config = dict(
    norm_eps=1e-06,
    rope_fraction=1.0,
    beta1=0.95,
)
Each number is 200 + 20 x the weight over its row's rms, rounded and kept within 0 to 999. Layers, rows and columns count from 0. The size before them is the row's rms in percent of the matrix's.

# k: layer 11 attention key, 320x320, rms 0.0412, rows 173-208, columns 224-255
# q: layer 11 attention query, 320x320, rms 0.0413, rows 174-209, columns 224-255
# v: layer 11 attention value, 320x320, rms 0.0376, rows 128-191, columns 224-255
# o: layer 11 attention output (transposed), 320x320, rms 0.0289, rows 128-191, columns 224-255
k173,115,177,180,192,235,220,215,184,190,184,212,200,208,184,183,182,174,234,201,171,216,208,216,206,220,202,179,175,251,201,211,226,198
q174,114,195,215,177,195,208,207,247,223,208,178,186,196,198,155,208,170,196,170,237,216,220,193,179,197,203,211,186,158,184,219,181,202
k174,112,208,211,182,194,194,221,232,231,221,181,198,225,217,239,224,229,230,164,206,203,205,194,208,201,206,197,214,139,200,208,219,202
q175,120,199,171,166,208,188,234,174,229,195,229,221,197,168,201,206,209,176,190,198,218,207,200,223,177,212,232,217,176,187,207,232,224
k175,130,196,190,164,177,181,222,160,229,184,204,230,193,159,193,193,213,177,184,216,209,207,216,212,179,224,199,209,181,171,206,193,226
q176,108,199,175,170,155,184,210,200,197,157,192,209,193,201,189,232,208,200,189,227,191,194,213,216,220,189,208,183,205,227,218,206,203
k176,112,193,182,213,204,192,223,211,190,178,203,204,206,174,188,250,197,175,245,188,210,238,211,180,222,164,202,181,194,190,191,194,182
q177,117,215,183,218,221,185,238,170,203,166,204,205,199,213,181,189,202,235,225,214,199,204,168,216,171,183,194,224,206,218,207,232,196
k177,118,194,185,188,204,138,198,195,219,203,229,215,174,212,177,189,185,211,246,216,193,195,175,184,187,188,191,187,229,205,194,206,191
q178,106,233,182,203,230,196,154,194,160,205,175,228,208,193,206,153,206,191,210,214,198,205,189,211,239,222,194,175,173,217,238,178,176
k178,104,185,182,182,204,212,167,183,175,174,196,189,195,219,203,178,202,201,210,214,215,198,195,175,218,197,203,164,195,202,203,194,201
q179,113,204,202,189,199,189,210,178,221,185,213,190,217,204,196,217,215,187,170,167,223,161,227,216,177,182,214,213,176,239,170,187,219
k179,102,197,188,194,176,214,204,191,240,182,196,201,232,178,205,180,190,173,217,219,202,192,224,209,224,192,176,229,207,218,196,204,198
q180,107,190,176,180,156,214,180,180,190,171,211,243,196,170,182,196,213,168,190,228,199,205,205,201,228,200,186,188,181,180,189,177,189
k180,097,193,152,194,180,205,164,185,201,212,177,232,201,177,197,203,182,199,201,201,197,199,161,172,224,133,199,194,202,226,208,229,206
q181,122,189,176,190,175,196,188,199,207,173,208,200,236,219,220,173,213,203,181,187,204,234,225,210,197,214,192,184,202,212,196,210,186
k181,122,183,211,181,191,225,176,211,196,127,204,208,189,173,225,168,216,229,234,158,212,217,228,165,198,214,191,195,179,202,206,187,201
q182,133,206,193,174,183,196,203,202,225,215,185,200,236,235,170,224,221,165,170,216,197,213,154,210,212,190,237,194,201,229,221,182,216
k182,127,175,225,171,191,182,204,245,231,239,186,194,216,218,159,225,205,174,225,186,171,197,211,174,211,198,214,199,181,219,242,194,210
q183,120,205,201,216,221,181,194,211,193,170,197,232,145,196,207,202,202,184,209,200,202,243,191,197,223,183,198,168,241,175,202,223,213
k183,114,191,203,218,198,195,210,193,187,184,190,207,152,239,184,224,197,207,217,195,205,211,196,194,193,167,194,164,202,184,197,225,182
q184,122,179,188,195,207,210,199,213,209,237,202,172,208,240,186,200,210,174,189,191,219,186,207,200,194,167,182,196,182,178,230,201,205
k184,122,196,195,205,207,199,197,204,232,199,202,175,221,214,199,207,204,169,155,209,198,177,214,223,214,190,210,200,193,189,197,217,223
q185,120,216,172,211,229,197,205,201,202,191,204,223,203,221,202,218,201,181,189,196,203,222,208,234,215,183,207,146,203,211,200,173,182
k185,121,175,177,214,247,227,210,207,171,212,217,192,199,238,211,251,190,168,189,175,228,193,203,167,252,199,220,183,172,212,213,187,181
q186,130,188,171,195,192,201,197,201,214,197,169,190,183,181,185,181,181,152,194,227,223,229,175,207,197,204,159,197,235,205,225,204,197
k186,116,206,187,208,195,182,182,202,221,226,178,199,209,228,206,169,212,201,185,225,189,217,189,243,183,221,187,194,223,183,207,195,201
q187,116,206,199,222,231,206,222,222,218,215,184,198,213,192,208,220,196,171,158,207,203,249,190,187,237,239,193,207,200,181,236,213,162
k187,117,171,205,189,248,206,211,194,207,229,187,204,199,201,184,171,220,207,182,186,210,201,214,181,213,219,202,168,210,207,233,207,158
q188,117,192,237,202,206,200,186,214,213,205,216,166,229,233,164,214,184,175,202,194,207,177,179,189,184,192,201,221,221,171,194,228,185
k188,113,182,196,190,246,214,187,221,193,231,189,192,206,232,164,197,203,190,200,200,202,184,201,208,214,177,188,223,227,198,182,219,210
q189,122,219,213,209,215,184,202,215,196,173,183,190,212,217,242,151,214,211,187,158,220,217,189,211,221,202,184,178,196,208,200,186,241
k189,122,202,203,185,202,187,211,214,201,124,197,197,202,206,231,170,188,198,209,178,200,178,195,235,192,202,139,208,213,204,175,198,211
q190,120,172,172,172,159,219,205,170,170,175,185,231,184,148,212,193,189,208,206,218,200,212,232,233,205,205,209,202,171,180,202,181,216
k190,114,217,200,223,178,190,219,170,178,180,167,209,165,183,234,227,202,215,234,177,193,211,169,245,207,150,192,196,181,191,189,231,223
q191,130,188,208,205,187,210,228,209,178,247,219,188,205,208,153,227,177,183,239,200,167,197,175,205,193,180,203,207,151,211,193,212,171
k191,113,216,208,213,202,197,218,234,203,212,205,224,195,240,209,234,213,196,172,184,197,215,161,209,187,182,222,202,173,194,182,188,183
v128,095,196,224,168,194,193,186,273,211,207,188,175,213,213,217,194,156,181,209,217,204,183,196,217,206,187,166,235,189,202,197,196,169
o128,097,170,150,201,187,224,221,212,182,252,205,219,213,182,189,208,214,201,210,228,200,216,190,192,205,194,206,214,220,189,214,222,207
v129,096,199,197,218,223,192,221,194,230,246,210,183,176,189,186,233,237,187,181,187,211,212,225,179,189,199,182,202,149,186,213,174,206
o129,102,204,231,205,208,235,190,182,209,157,186,216,201,182,212,185,184,214,164,167,188,205,183,217,201,183,210,175,252,217,184,220,217
v130,095,216,216,242,185,197,191,174,224,207,196,191,196,196,177,191,210,206,199,188,186,189,215,239,183,246,190,211,210,211,185,220,211
o130,098,191,226,211,216,198,184,243,217,191,215,195,205,202,195,214,180,231,160,195,214,193,188,198,229,166,189,168,161,184,193,191,215
v131,105,210,209,179,213,137,184,219,180,191,217,187,197,198,203,208,188,186,205,195,176,183,178,209,248,176,204,174,187,230,189,149,171
o131,111,202,193,195,220,198,242,166,229,217,206,215,160,217,167,222,228,198,201,181,229,221,194,199,188,202,210,264,223,178,187,227,228
v132,095,193,196,201,168,216,203,198,192,235,200,206,196,193,218,198,205,223,235,209,194,157,235,180,187,170,183,239,192,229,215,185,173
o132,097,212,189,216,177,203,198,197,209,158,238,200,206,188,237,205,189,189,170,220,185,231,226,186,215,224,220,173,195,211,207,233,230
v133,094,232,177,168,198,208,227,176,216,206,184,247,233,188,221,201,191,201,192,228,208,168,177,191,175,180,194,204,197,220,156,221,182
o133,098,165,199,189,215,189,201,228,179,217,198,199,210,193,229,214,206,167,197,209,151,211,176,209,222,198,205,219,183,190,234,212,180
v134,101,189,182,256,185,208,192,178,172,207,172,204,187,186,168,163,196,221,211,166,202,192,182,204,193,198,196,218,178,182,234,217,206
o134,109,216,200,203,181,188,203,237,219,205,248,194,233,214,244,223,189,182,186,229,209,194,206,189,194,207,218,147,165,197,200,186,202
v135,097,228,227,198,243,196,192,173,188,171,190,202,189,199,233,187,221,217,181,201,201,187,178,180,215,189,205,206,168,202,197,212,208
o135,099,177,209,186,210,210,177,187,199,227,233,183,225,189,172,193,190,202,181,181,197,193,205,191,174,165,204,174,240,200,240,199,231
v136,097,196,212,191,214,197,194,217,217,180,204,253,172,192,239,200,205,184,179,242,204,202,203,187,189,195,185,186,206,171,174,196,225
o136,096,200,197,174,194,171,217,203,174,192,231,184,210,230,171,185,213,216,227,177,186,192,205,220,188,209,196,203,191,193,231,185,190
v137,099,172,229,227,183,192,220,184,174,169,232,220,186,208,180,227,230,213,175,167,188,221,210,198,214,166,225,227,230,209,191,198,220
o137,097,219,187,197,242,203,192,189,246,211,167,168,226,199,220,171,188,174,187,193,198,174,205,171,189,210,221,187,197,215,160,206,227
v138,098,179,219,209,196,193,204,200,198,193,231,180,214,208,200,184,238,218,216,172,207,206,197,179,186,172,194,199,178,222,218,195,184
o138,099,173,186,190,214,201,225,192,242,174,201,225,201,189,252,199,179,185,195,212,192,202,221,191,227,218,224,218,230,152,190,224,187
v139,104,191,231,236,225,204,179,203,198,191,212,169,194,218,187,185,170,211,186,208,166,218,211,183,228,173,201,221,188,198,183,159,201
o139,104,219,197,195,216,219,224,195,224,200,179,177,155,195,203,162,194,208,204,184,199,205,210,200,185,207,221,207,204,180,199,216,221
v140,097,186,198,185,212,190,206,182,190,220,152,190,203,196,169,216,212,192,218,209,216,214,169,177,168,171,216,197,215,217,220,227,188
o140,101,240,167,220,178,224,204,198,208,155,254,197,209,149,229,202,194,217,197,198,206,213,227,194,231,246,182,177,223,215,197,181,214
v141,098,228,232,194,191,214,183,215,186,219,227,186,176,184,213,182,194,180,197,191,231,218,213,183,235,177,226,170,201,220,227,194,194
o141,099,166,180,214,198,208,201,194,218,199,210,195,221,228,211,175,189,243,195,211,176,180,223,199,198,180,181,192,220,184,214,186,238
v142,094,189,196,218,198,231,207,229,184,196,203,157,175,227,170,193,145,192,173,224,173,209,225,204,248,187,197,220,223,179,187,208,174
o142,098,210,172,189,197,222,215,192,219,180,182,206,183,170,204,168,222,240,233,202,223,210,193,222,157,171,162,168,192,212,200,163,221
v143,087,221,205,166,193,173,170,163,174,211,209,217,207,216,212,224,180,256,186,219,178,208,215,191,187,203,199,205,162,217,206,166,212
o143,087,168,188,178,225,221,180,218,203,220,226,214,179,183,183,211,225,138,193,193,208,224,159,199,216,174,222,181,232,221,199,196,186
v144,103,212,188,187,191,171,196,181,170,191,178,222,202,205,228,198,210,216,188,184,197,209,180,208,200,189,201,208,155,188,182,222,185
o144,108,206,183,186,180,218,180,185,198,188,230,189,213,216,216,206,162,213,242,206,183,225,222,185,210,192,222,177,193,190,182,188,213
v145,095,190,218,196,167,204,173,214,227,209,190,165,230,232,165,203,173,219,244,236,186,191,172,188,181,200,202,181,188,222,222,202,168
o145,096,190,180,194,224,201,232,198,211,209,216,202,197,211,254,211,238,218,187,209,184,196,234,232,188,217,176,233,243,193,203,205,213
v146,100,223,220,191,199,194,230,195,195,196,191,170,204,217,197,214,184,178,174,188,223,200,202,183,203,203,189,186,160,198,178,152,162
o146,096,166,212,200,188,213,201,158,218,178,193,219,206,173,178,206,222,188,176,178,171,195,188,179,179,214,215,222,220,226,216,223,230
v147,101,202,181,205,244,138,161,220,213,229,201,229,172,167,220,200,222,212,185,207,219,206,179,180,209,194,196,165,217,210,197,201,196
o147,104,183,250,165,214,220,197,182,192,196,225,160,188,240,210,225,181,215,207,177,177,182,229,218,226,204,241,227,211,214,191,196,215
v148,093,193,193,186,251,182,208,160,206,193,231,234,163,201,167,189,198,235,165,194,251,193,226,210,190,225,214,200,181,216,196,211,202
o148,095,193,230,198,137,194,213,218,217,201,166,165,197,212,193,227,185,175,226,169,200,202,201,191,200,182,228,188,222,167,186,232,197
v149,096,167,197,203,197,185,187,215,203,176,190,171,186,197,175,193,173,156,178,234,198,208,172,177,193,221,212,193,236,190,244,188,187
o149,103,210,184,169,208,195,197,190,175,178,214,189,184,248,211,202,165,224,253,180,205,188,227,227,201,182,199,215,204,185,185,195,219
v150,086,210,213,245,189,206,239,233,176,237,217,186,175,170,187,202,185,207,244,217,246,201,225,194,223,202,208,197,206,186,210,243,208
o150,089,191,203,205,208,236,199,186,205,179,171,169,249,188,229,178,208,239,170,187,187,217,210,188,186,198,171,178,235,224,206,176,188
v151,096,216,195,212,217,220,229,210,206,197,184,187,179,226,209,175,199,230,178,223,219,176,219,201,210,206,248,161,183,225,148,151,181
o151,102,189,254,194,170,198,208,183,221,192,196,158,184,156,208,221,214,173,209,168,174,204,179,219,206,202,189,203,267,198,212,203,194
v152,094,193,213,237,225,212,185,204,198,213,224,176,222,180,218,181,195,200,210,155,183,229,171,189,178,239,201,213,228,189,223,211,213
o152,096,190,222,200,234,188,201,203,201,166,190,209,174,263,216,204,185,177,188,226,192,176,246,204,177,196,238,200,190,187,190,207,203
v153,098,197,213,208,218,224,178,171,207,201,189,184,183,191,174,163,217,171,217,174,212,195,188,182,165,205,184,208,239,219,221,175,228
o153,099,229,176,205,214,164,212,180,192,176,181,234,190,226,207,201,207,197,194,204,202,182,193,211,225,195,220,172,185,227,169,233,185
v154,100,229,206,208,185,220,181,213,204,209,215,173,187,208,190,194,182,205,184,187,162,215,204,226,224,182,197,201,238,201,211,160,218
o154,109,218,162,196,198,168,230,205,185,186,201,235,182,209,197,202,207,203,216,224,221,212,193,213,214,195,187,179,162,208,182,214,219
v155,093,196,202,182,195,228,207,216,173,223,197,205,209,188,197,177,162,163,190,233,185,196,166,194,205,197,201,195,181,210,213,178,192
o155,094,204,177,195,243,191,187,203,215,201,217,174,170,223,202,203,231,218,242,196,213,212,221,223,189,193,182,216,232,188,192,206,195
v156,096,201,218,190,210,202,209,165,193,195,225,159,217,188,176,215,175,197,219,191,205,233,212,171,209,191,206,175,153,170,192,196,209
o156,105,219,216,218,200,226,181,208,225,216,201,198,192,188,212,191,234,213,146,205,185,208,229,223,172,177,224,222,240,212,200,203,211
v157,101,196,228,195,206,157,185,208,214,203,184,216,225,232,240,200,215,205,222,171,190,207,186,195,204,168,187,208,205,200,193,169,184
o157,102,196,192,207,180,210,231,221,197,198,258,203,191,189,198,172,194,183,190,221,210,204,221,203,166,182,208,227,185,217,193,209,210
v158,098,223,175,231,210,212,155,205,178,188,196,192,166,177,220,216,192,197,202,203,210,221,196,180,212,170,180,195,182,220,207,152,218
o158,099,145,212,176,213,209,212,207,233,205,244,211,205,214,171,172,204,196,172,193,221,211,214,217,216,209,232,222,197,223,210,234,217
v159,100,231,206,175,217,204,234,207,184,166,206,204,178,208,185,185,220,209,202,183,211,207,180,182,186,247,231,195,179,194,193,233,204
o159,105,198,196,206,204,210,180,186,182,209,172,163,239,191,179,222,219,199,195,216,203,188,195,175,220,217,169,233,205,201,182,199,206
v160,099,225,176,209,209,202,208,247,206,190,214,253,181,217,210,222,236,216,168,188,194,216,178,194,182,190,178,210,199,220,214,178,223
o160,101,155,236,187,229,197,206,156,192,212,187,189,224,197,187,202,219,201,185,163,194,171,217,217,232,223,222,201,221,222,215,208,207
v161,099,224,190,236,165,222,176,222,212,230,235,213,214,180,188,163,165,209,189,221,181,202,182,200,220,213,195,197,189,196,194,229,214
o161,100,148,187,195,238,178,234,201,217,198,156,176,203,235,211,233,190,201,197,201,204,200,202,208,206,206,220,203,208,189,244,227,167
v162,099,185,200,157,198,234,204,199,180,187,204,192,235,210,205,222,175,196,187,192,198,219,189,176,202,192,226,201,162,186,205,176,185
o162,103,173,193,214,201,202,188,230,204,187,228,187,167,204,179,192,223,218,215,194,189,187,193,235,180,197,216,216,198,210,223,212,195
v163,091,201,224,156,214,218,173,238,216,175,228,180,172,200,200,200,170,179,201,217,156,186,201,224,237,212,190,212,237,176,195,232,223
o163,092,206,154,243,191,152,207,194,208,201,190,212,200,210,216,156,204,211,205,213,223,185,207,176,204,198,144,208,198,221,210,183,216
v164,098,220,181,248,234,179,195,201,200,203,166,221,208,234,216,188,189,201,182,191,234,196,207,202,220,186,205,201,210,184,214,232,199
o164,100,188,213,176,172,222,185,213,205,195,228,197,206,153,194,234,185,181,197,225,180,202,192,209,190,184,248,179,186,187,185,218,184
v165,097,200,196,190,197,231,205,231,175,180,217,167,202,233,204,214,204,219,213,214,234,210,189,205,160,157,231,165,158,224,187,207,189
o165,097,220,231,202,206,201,222,182,224,241,166,207,238,170,201,212,221,166,191,203,189,196,178,201,192,234,187,212,249,180,230,209,179
v166,098,212,213,217,228,164,215,211,174,230,222,195,166,207,200,190,174,224,190,211,215,185,213,206,211,231,168,197,184,181,217,184,180
o166,101,188,197,199,200,217,188,197,226,196,176,205,186,222,187,243,182,210,198,166,209,199,170,222,225,165,216,221,217,205,200,186,223
v167,098,229,192,190,181,195,165,228,217,214,210,226,206,214,174,191,226,228,179,190,193,230,198,197,179,202,217,177,207,223,192,215,218
o167,099,212,181,214,204,189,215,160,192,176,189,235,194,218,225,205,211,217,215,193,231,184,205,172,204,206,194,181,178,189,210,202,219
v168,103,181,222,227,221,189,213,229,212,177,186,225,169,199,186,183,236,222,231,195,228,162,184,211,220,220,186,211,213,221,208,177,168
o168,106,207,209,193,201,190,183,186,209,211,200,146,198,179,185,214,188,178,185,165,179,162,206,184,184,204,210,230,208,177,191,217,227
v169,102,185,177,208,181,204,237,220,197,217,209,191,181,205,227,179,211,176,206,239,184,182,217,206,190,243,213,176,148,201,184,207,173
o169,106,210,216,185,155,224,173,189,227,198,200,179,190,175,209,196,185,208,179,151,184,225,222,215,194,162,197,226,260,189,191,195,229
v170,100,180,215,197,213,210,168,155,192,201,184,223,198,177,191,185,204,190,184,167,149,189,199,190,212,209,165,223,193,198,209,206,204
o170,109,211,206,213,180,182,189,222,216,191,236,187,162,201,225,183,192,215,230,204,212,210,227,199,203,182,253,160,198,198,209,200,200
v171,104,216,220,208,210,145,211,174,218,211,161,211,228,196,187,221,232,184,229,174,193,195,192,193,194,197,225,222,196,220,201,161,192
o171,108,178,242,201,193,219,192,193,236,161,213,196,166,201,200,227,214,199,165,172,202,186,194,226,228,201,216,200,242,189,178,215,223
v172,097,221,175,191,209,156,191,209,203,173,216,158,188,197,201,201,199,231,189,217,195,220,211,182,204,211,198,212,193,205,188,149,218
o172,100,171,239,197,192,215,226,197,179,209,208,221,217,197,193,216,240,171,170,169,180,192,184,239,199,214,230,195,237,242,210,217,186
v173,097,176,182,186,157,184,181,192,177,214,175,190,212,210,223,211,200,224,196,189,231,191,199,184,184,184,231,153,211,188,208,203,187
o173,102,206,215,203,191,210,213,177,233,189,232,218,214,181,191,205,229,186,201,228,188,183,233,180,213,197,216,206,201,165,204,205,234
v174,097,189,168,229,229,204,186,201,184,208,198,179,199,194,195,197,224,188,183,226,226,198,183,168,223,202,204,203,231,189,218,160,178
o174,100,220,209,192,184,223,198,190,231,172,203,203,160,178,207,220,207,211,190,172,173,203,209,228,199,195,237,213,225,198,168,207,218
v175,100,216,169,239,185,179,217,215,164,210,209,219,176,187,225,182,195,219,178,185,178,168,186,190,206,224,224,218,174,209,197,223,221
o175,105,226,204,175,190,206,171,194,201,179,234,200,206,187,201,186,194,212,190,192,212,237,224,228,204,179,206,163,195,214,233,178,231
v176,098,189,215,228,173,181,210,199,177,190,188,218,216,180,211,191,173,212,180,218,184,181,204,191,205,164,179,184,198,195,238,201,216
o176,103,212,177,152,214,180,187,216,223,242,203,178,208,215,190,195,215,158,169,194,198,166,167,214,194,223,193,233,193,195,205,189,165
v177,108,226,203,146,200,176,215,176,189,204,190,219,206,226,214,214,192,163,251,181,226,210,226,216,199,208,184,221,244,197,175,218,210
o177,109,177,173,220,205,233,179,206,162,184,198,245,180,205,228,186,193,214,185,227,205,207,192,201,218,183,180,183,178,209,214,195,200
v178,095,221,200,214,220,235,181,193,153,181,216,211,174,181,176,178,184,167,177,176,192,174,186,190,225,223,187,218,225,214,192,206,178
o178,102,244,159,215,178,170,199,191,202,200,170,202,210,207,190,234,206,229,237,214,197,178,172,214,202,206,174,197,186,222,186,176,190
v179,096,189,218,215,207,221,187,193,195,173,218,183,203,186,184,175,161,230,240,245,162,159,215,196,229,190,224,225,207,200,166,194,226
o179,101,187,194,211,213,194,240,210,215,237,171,197,208,246,225,171,205,223,186,191,212,189,221,197,170,204,149,194,215,201,235,174,168
v180,101,198,208,188,194,149,227,202,208,183,172,173,170,182,183,202,165,220,221,219,181,184,181,198,209,194,208,192,199,192,196,160,213
o180,104,195,194,218,215,215,199,205,192,196,202,222,221,194,226,215,222,196,184,166,201,220,213,224,228,250,230,193,198,238,222,203,194
v181,100,160,216,198,165,219,194,217,225,193,194,228,186,193,170,185,199,213,244,204,221,179,187,164,222,146,217,183,225,217,196,190,177
o181,102,212,149,196,238,209,209,186,225,205,205,183,214,200,247,173,195,243,172,208,211,187,227,203,193,207,159,208,207,204,195,179,241
v182,098,177,216,193,205,235,179,199,219,142,178,202,229,199,203,180,191,215,181,188,170,230,173,192,175,226,194,205,187,182,219,230,194
o182,102,197,186,180,203,196,219,223,194,228,194,230,182,222,215,208,232,173,205,230,228,181,214,204,161,208,209,222,210,195,197,173,211
v183,097,208,218,171,183,181,214,231,218,166,198,224,198,203,203,168,199,215,181,203,178,158,185,187,188,165,181,172,176,195,213,196,202
o183,098,177,180,207,221,169,231,213,254,261,170,200,188,215,215,240,198,216,210,188,207,192,201,204,193,204,182,226,230,189,182,211,177
v184,101,217,210,205,189,147,186,196,224,204,189,191,190,184,194,227,185,197,193,229,206,245,199,205,222,190,224,179,233,237,174,185,215
o184,107,189,209,184,200,212,214,179,189,194,189,207,220,189,219,218,193,204,217,170,192,178,218,178,205,200,208,189,198,188,211,217,227
v185,090,203,177,190,188,212,211,181,233,188,210,163,204,217,234,207,222,214,178,207,186,174,194,196,196,206,164,192,201,212,205,191,210
o185,092,194,229,181,208,203,212,187,202,182,198,258,198,220,184,230,188,203,187,190,197,183,170,220,207,182,232,203,206,194,221,207,168
v186,094,223,215,187,204,205,162,225,203,230,204,222,208,199,222,215,203,192,184,197,235,216,211,213,226,203,190,208,200,194,207,191,187
o186,102,219,219,206,182,213,215,177,169,154,176,181,203,155,173,196,204,197,226,242,222,224,218,193,184,195,212,211,201,193,200,214,215
v187,104,164,185,224,199,217,183,179,202,220,208,235,181,192,139,172,216,203,204,177,192,172,158,174,182,227,186,177,172,196,190,171,189
o187,108,195,186,221,197,171,208,210,205,154,206,150,190,229,255,233,214,202,183,179,233,207,211,225,225,216,217,217,206,199,224,208,220
v188,101,181,235,165,181,195,178,239,228,197,218,172,188,205,189,199,210,177,229,227,212,223,199,189,216,190,202,225,217,190,209,152,193
o188,103,186,180,223,213,204,238,193,169,227,172,198,169,218,179,177,194,208,217,196,190,201,228,185,197,215,186,210,202,197,174,199,202
v189,102,220,220,231,185,184,217,188,171,230,236,220,184,183,180,179,192,226,188,215,201,171,200,190,198,248,202,237,184,178,208,189,218
o189,102,210,178,179,188,200,188,206,202,171,184,174,192,234,241,197,189,183,213,180,175,179,207,223,193,198,189,184,200,223,196,192,191
v190,098,214,210,201,179,164,206,187,199,197,182,205,188,234,221,223,219,201,218,219,223,183,201,212,190,176,218,179,200,190,203,229,188
o190,103,215,203,203,182,228,179,193,178,189,218,203,241,152,224,157,194,201,193,207,178,189,208,186,218,182,171,207,200,170,193,180,199
v191,098,209,240,210,184,185,189,151,186,168,193,219,184,196,205,176,228,208,207,203,184,208,222,205,183,171,225,210,215,219,214,192,169
o191,099,191,195,195,187,194,187,228,222,218,228,174,208,213,215,204,189,165,194,212,186,176,223,176,195,204,202,214,194,187,201,227,237
q192,119,188,232,199,216,176,199,188,215,180,213,194,187,177,200,166,207,177,182,217,223,216,215,156,208,203,216,199,220,203,181,180,169
k192,079,224,172,181,200,197,202,223,179,219,201,220,229,214,204,210,204,191,213,215,152,227,210,210,210,182,168,219,196,227,200,208,207
q193,131,189,228,208,211,181,212,197,211,185,209,157,198,166,199,169,214,177,218,222,236,193,223,189,209,197,218,196,217,205,177,185,177
k193,164,162,246,194,185,195,176,204,212,180,219,188,167,174,184,181,207,160,193,219,228,186,216,160,207,213,216,204,203,210,179,205,188
q194,115,215,184,187,171,208,226,209,179,207,193,214,200,209,180,234,193,205,177,174,175,199,192,222,229,210,191,222,209,187,209,207,223
k194,078,233,178,220,198,219,215,191,186,219,152,171,197,230,219,234,190,190,197,161,190,200,199,195,168,172,148,186,192,176,234,178,214
q195,074,165,189,178,153,204,214,197,192,223,226,226,226,209,199,227,182,196,172,192,191,195,211,220,216,200,218,214,209,189,246,245,215
k195,111,232,194,225,197,211,202,192,186,220,173,186,219,231,205,221,195,209,216,170,169,212,186,237,193,203,167,194,186,179,208,186,213
q196,102,204,201,204,188,214,206,230,177,217,209,213,231,226,180,225,144,218,214,165,188,216,211,225,205,207,161,244,196,175,229,188,217
k196,098,232,156,209,227,188,208,199,159,214,186,185,198,216,234,220,210,201,215,174,202,211,178,230,198,168,179,162,207,196,233,215,229
q197,069,172,225,183,134,218,159,212,186,202,243,173,199,175,210,211,212,196,192,209,208,197,221,218,212,194,236,177,183,196,208,230,214
k197,082,203,188,200,204,193,211,190,201,216,178,190,185,201,170,209,188,236,205,165,193,206,198,187,192,196,208,199,191,182,230,203,245
q198,079,212,151,194,213,208,210,215,166,198,207,228,224,218,233,241,212,200,220,202,203,169,201,227,196,230,185,214,198,215,206,182,188
k198,080,204,200,209,206,223,223,178,189,227,176,190,189,197,234,194,157,189,245,226,231,219,189,190,189,175,171,203,208,234,199,215,159
q199,090,192,159,199,180,230,181,198,177,207,222,225,204,226,207,211,197,218,171,199,189,199,202,212,256,223,172,223,188,180,257,201,221
k199,089,229,211,238,211,188,194,195,187,214,159,216,208,207,220,203,188,254,224,173,172,195,174,243,181,167,207,181,212,193,233,194,207
q200,084,205,223,173,249,187,184,193,239,195,183,182,209,186,214,186,208,184,212,211,218,200,213,175,218,204,253,217,192,212,196,200,205
k200,079,173,190,177,189,212,219,150,219,184,216,195,188,210,180,210,207,196,183,220,177,177,222,177,202,181,208,207,232,232,197,200,178
q201,078,240,182,179,224,204,192,169,204,238,179,180,230,219,188,205,208,220,191,199,211,230,200,227,200,196,206,211,201,207,213,202,190
k201,086,228,180,203,232,223,198,193,181,210,179,211,187,237,223,190,167,220,192,172,180,228,182,232,211,205,201,161,207,194,214,171,208
q202,083,216,233,235,218,215,198,171,206,189,216,221,177,194,177,148,194,209,211,232,176,187,185,167,171,184,218,196,195,174,218,193,191
k202,084,211,182,218,190,223,209,189,213,226,217,223,213,167,204,224,190,205,210,189,225,178,190,208,208,230,196,217,224,219,187,235,155
q203,086,190,225,166,187,212,184,164,219,202,164,221,217,181,201,214,199,252,192,219,206,198,190,208,217,200,247,202,191,218,205,215,224
k203,084,195,193,220,185,222,208,203,190,206,233,191,177,224,211,202,220,204,207,191,152,179,184,198,232,216,193,204,217,249,199,155,166
q204,085,173,197,175,228,205,185,216,237,194,211,197,201,177,172,197,222,199,180,210,189,200,216,196,213,248,210,212,223,215,208,200,171
k204,084,168,195,193,188,217,180,186,210,185,205,192,200,200,178,201,222,157,190,210,176,194,232,165,197,157,213,197,191,228,176,209,202
q205,083,209,205,195,196,176,189,169,200,200,178,230,177,158,185,159,165,180,218,211,169,196,185,184,225,166,232,176,208,210,212,205,195
k205,093,212,208,180,195,211,227,193,191,208,190,218,225,229,209,176,204,201,232,215,201,165,197,172,180,196,202,173,219,226,168,197,206
q206,086,182,217,215,183,178,172,174,226,183,210,220,204,177,183,181,228,209,248,235,185,200,223,205,222,226,221,207,189,212,163,210,232
k206,086,226,226,216,175,210,188,217,220,220,195,207,205,190,211,209,180,185,189,231,212,223,200,157,180,188,213,200,210,224,181,188,182
q207,086,181,227,178,236,215,180,210,188,207,201,216,207,204,197,229,209,221,183,198,201,229,198,208,182,205,187,212,190,205,237,185,217
k207,084,220,178,186,199,185,222,221,197,195,169,192,191,237,200,233,174,231,192,181,185,207,162,186,185,164,196,215,164,177,208,196,234
q208,087,191,190,196,188,219,252,201,139,207,181,231,178,214,200,195,176,216,197,179,202,215,195,239,229,159,199,213,194,191,196,221,200
k208,082,191,185,198,198,182,192,212,206,197,174,193,188,237,234,249,192,177,187,179,177,193,177,206,187,210,199,190,193,166,197,174,232
q209,085,216,181,226,196,189,207,187,210,216,191,216,219,176,231,215,233,213,186,209,207,195,211,195,190,196,208,171,213,227,201,199,212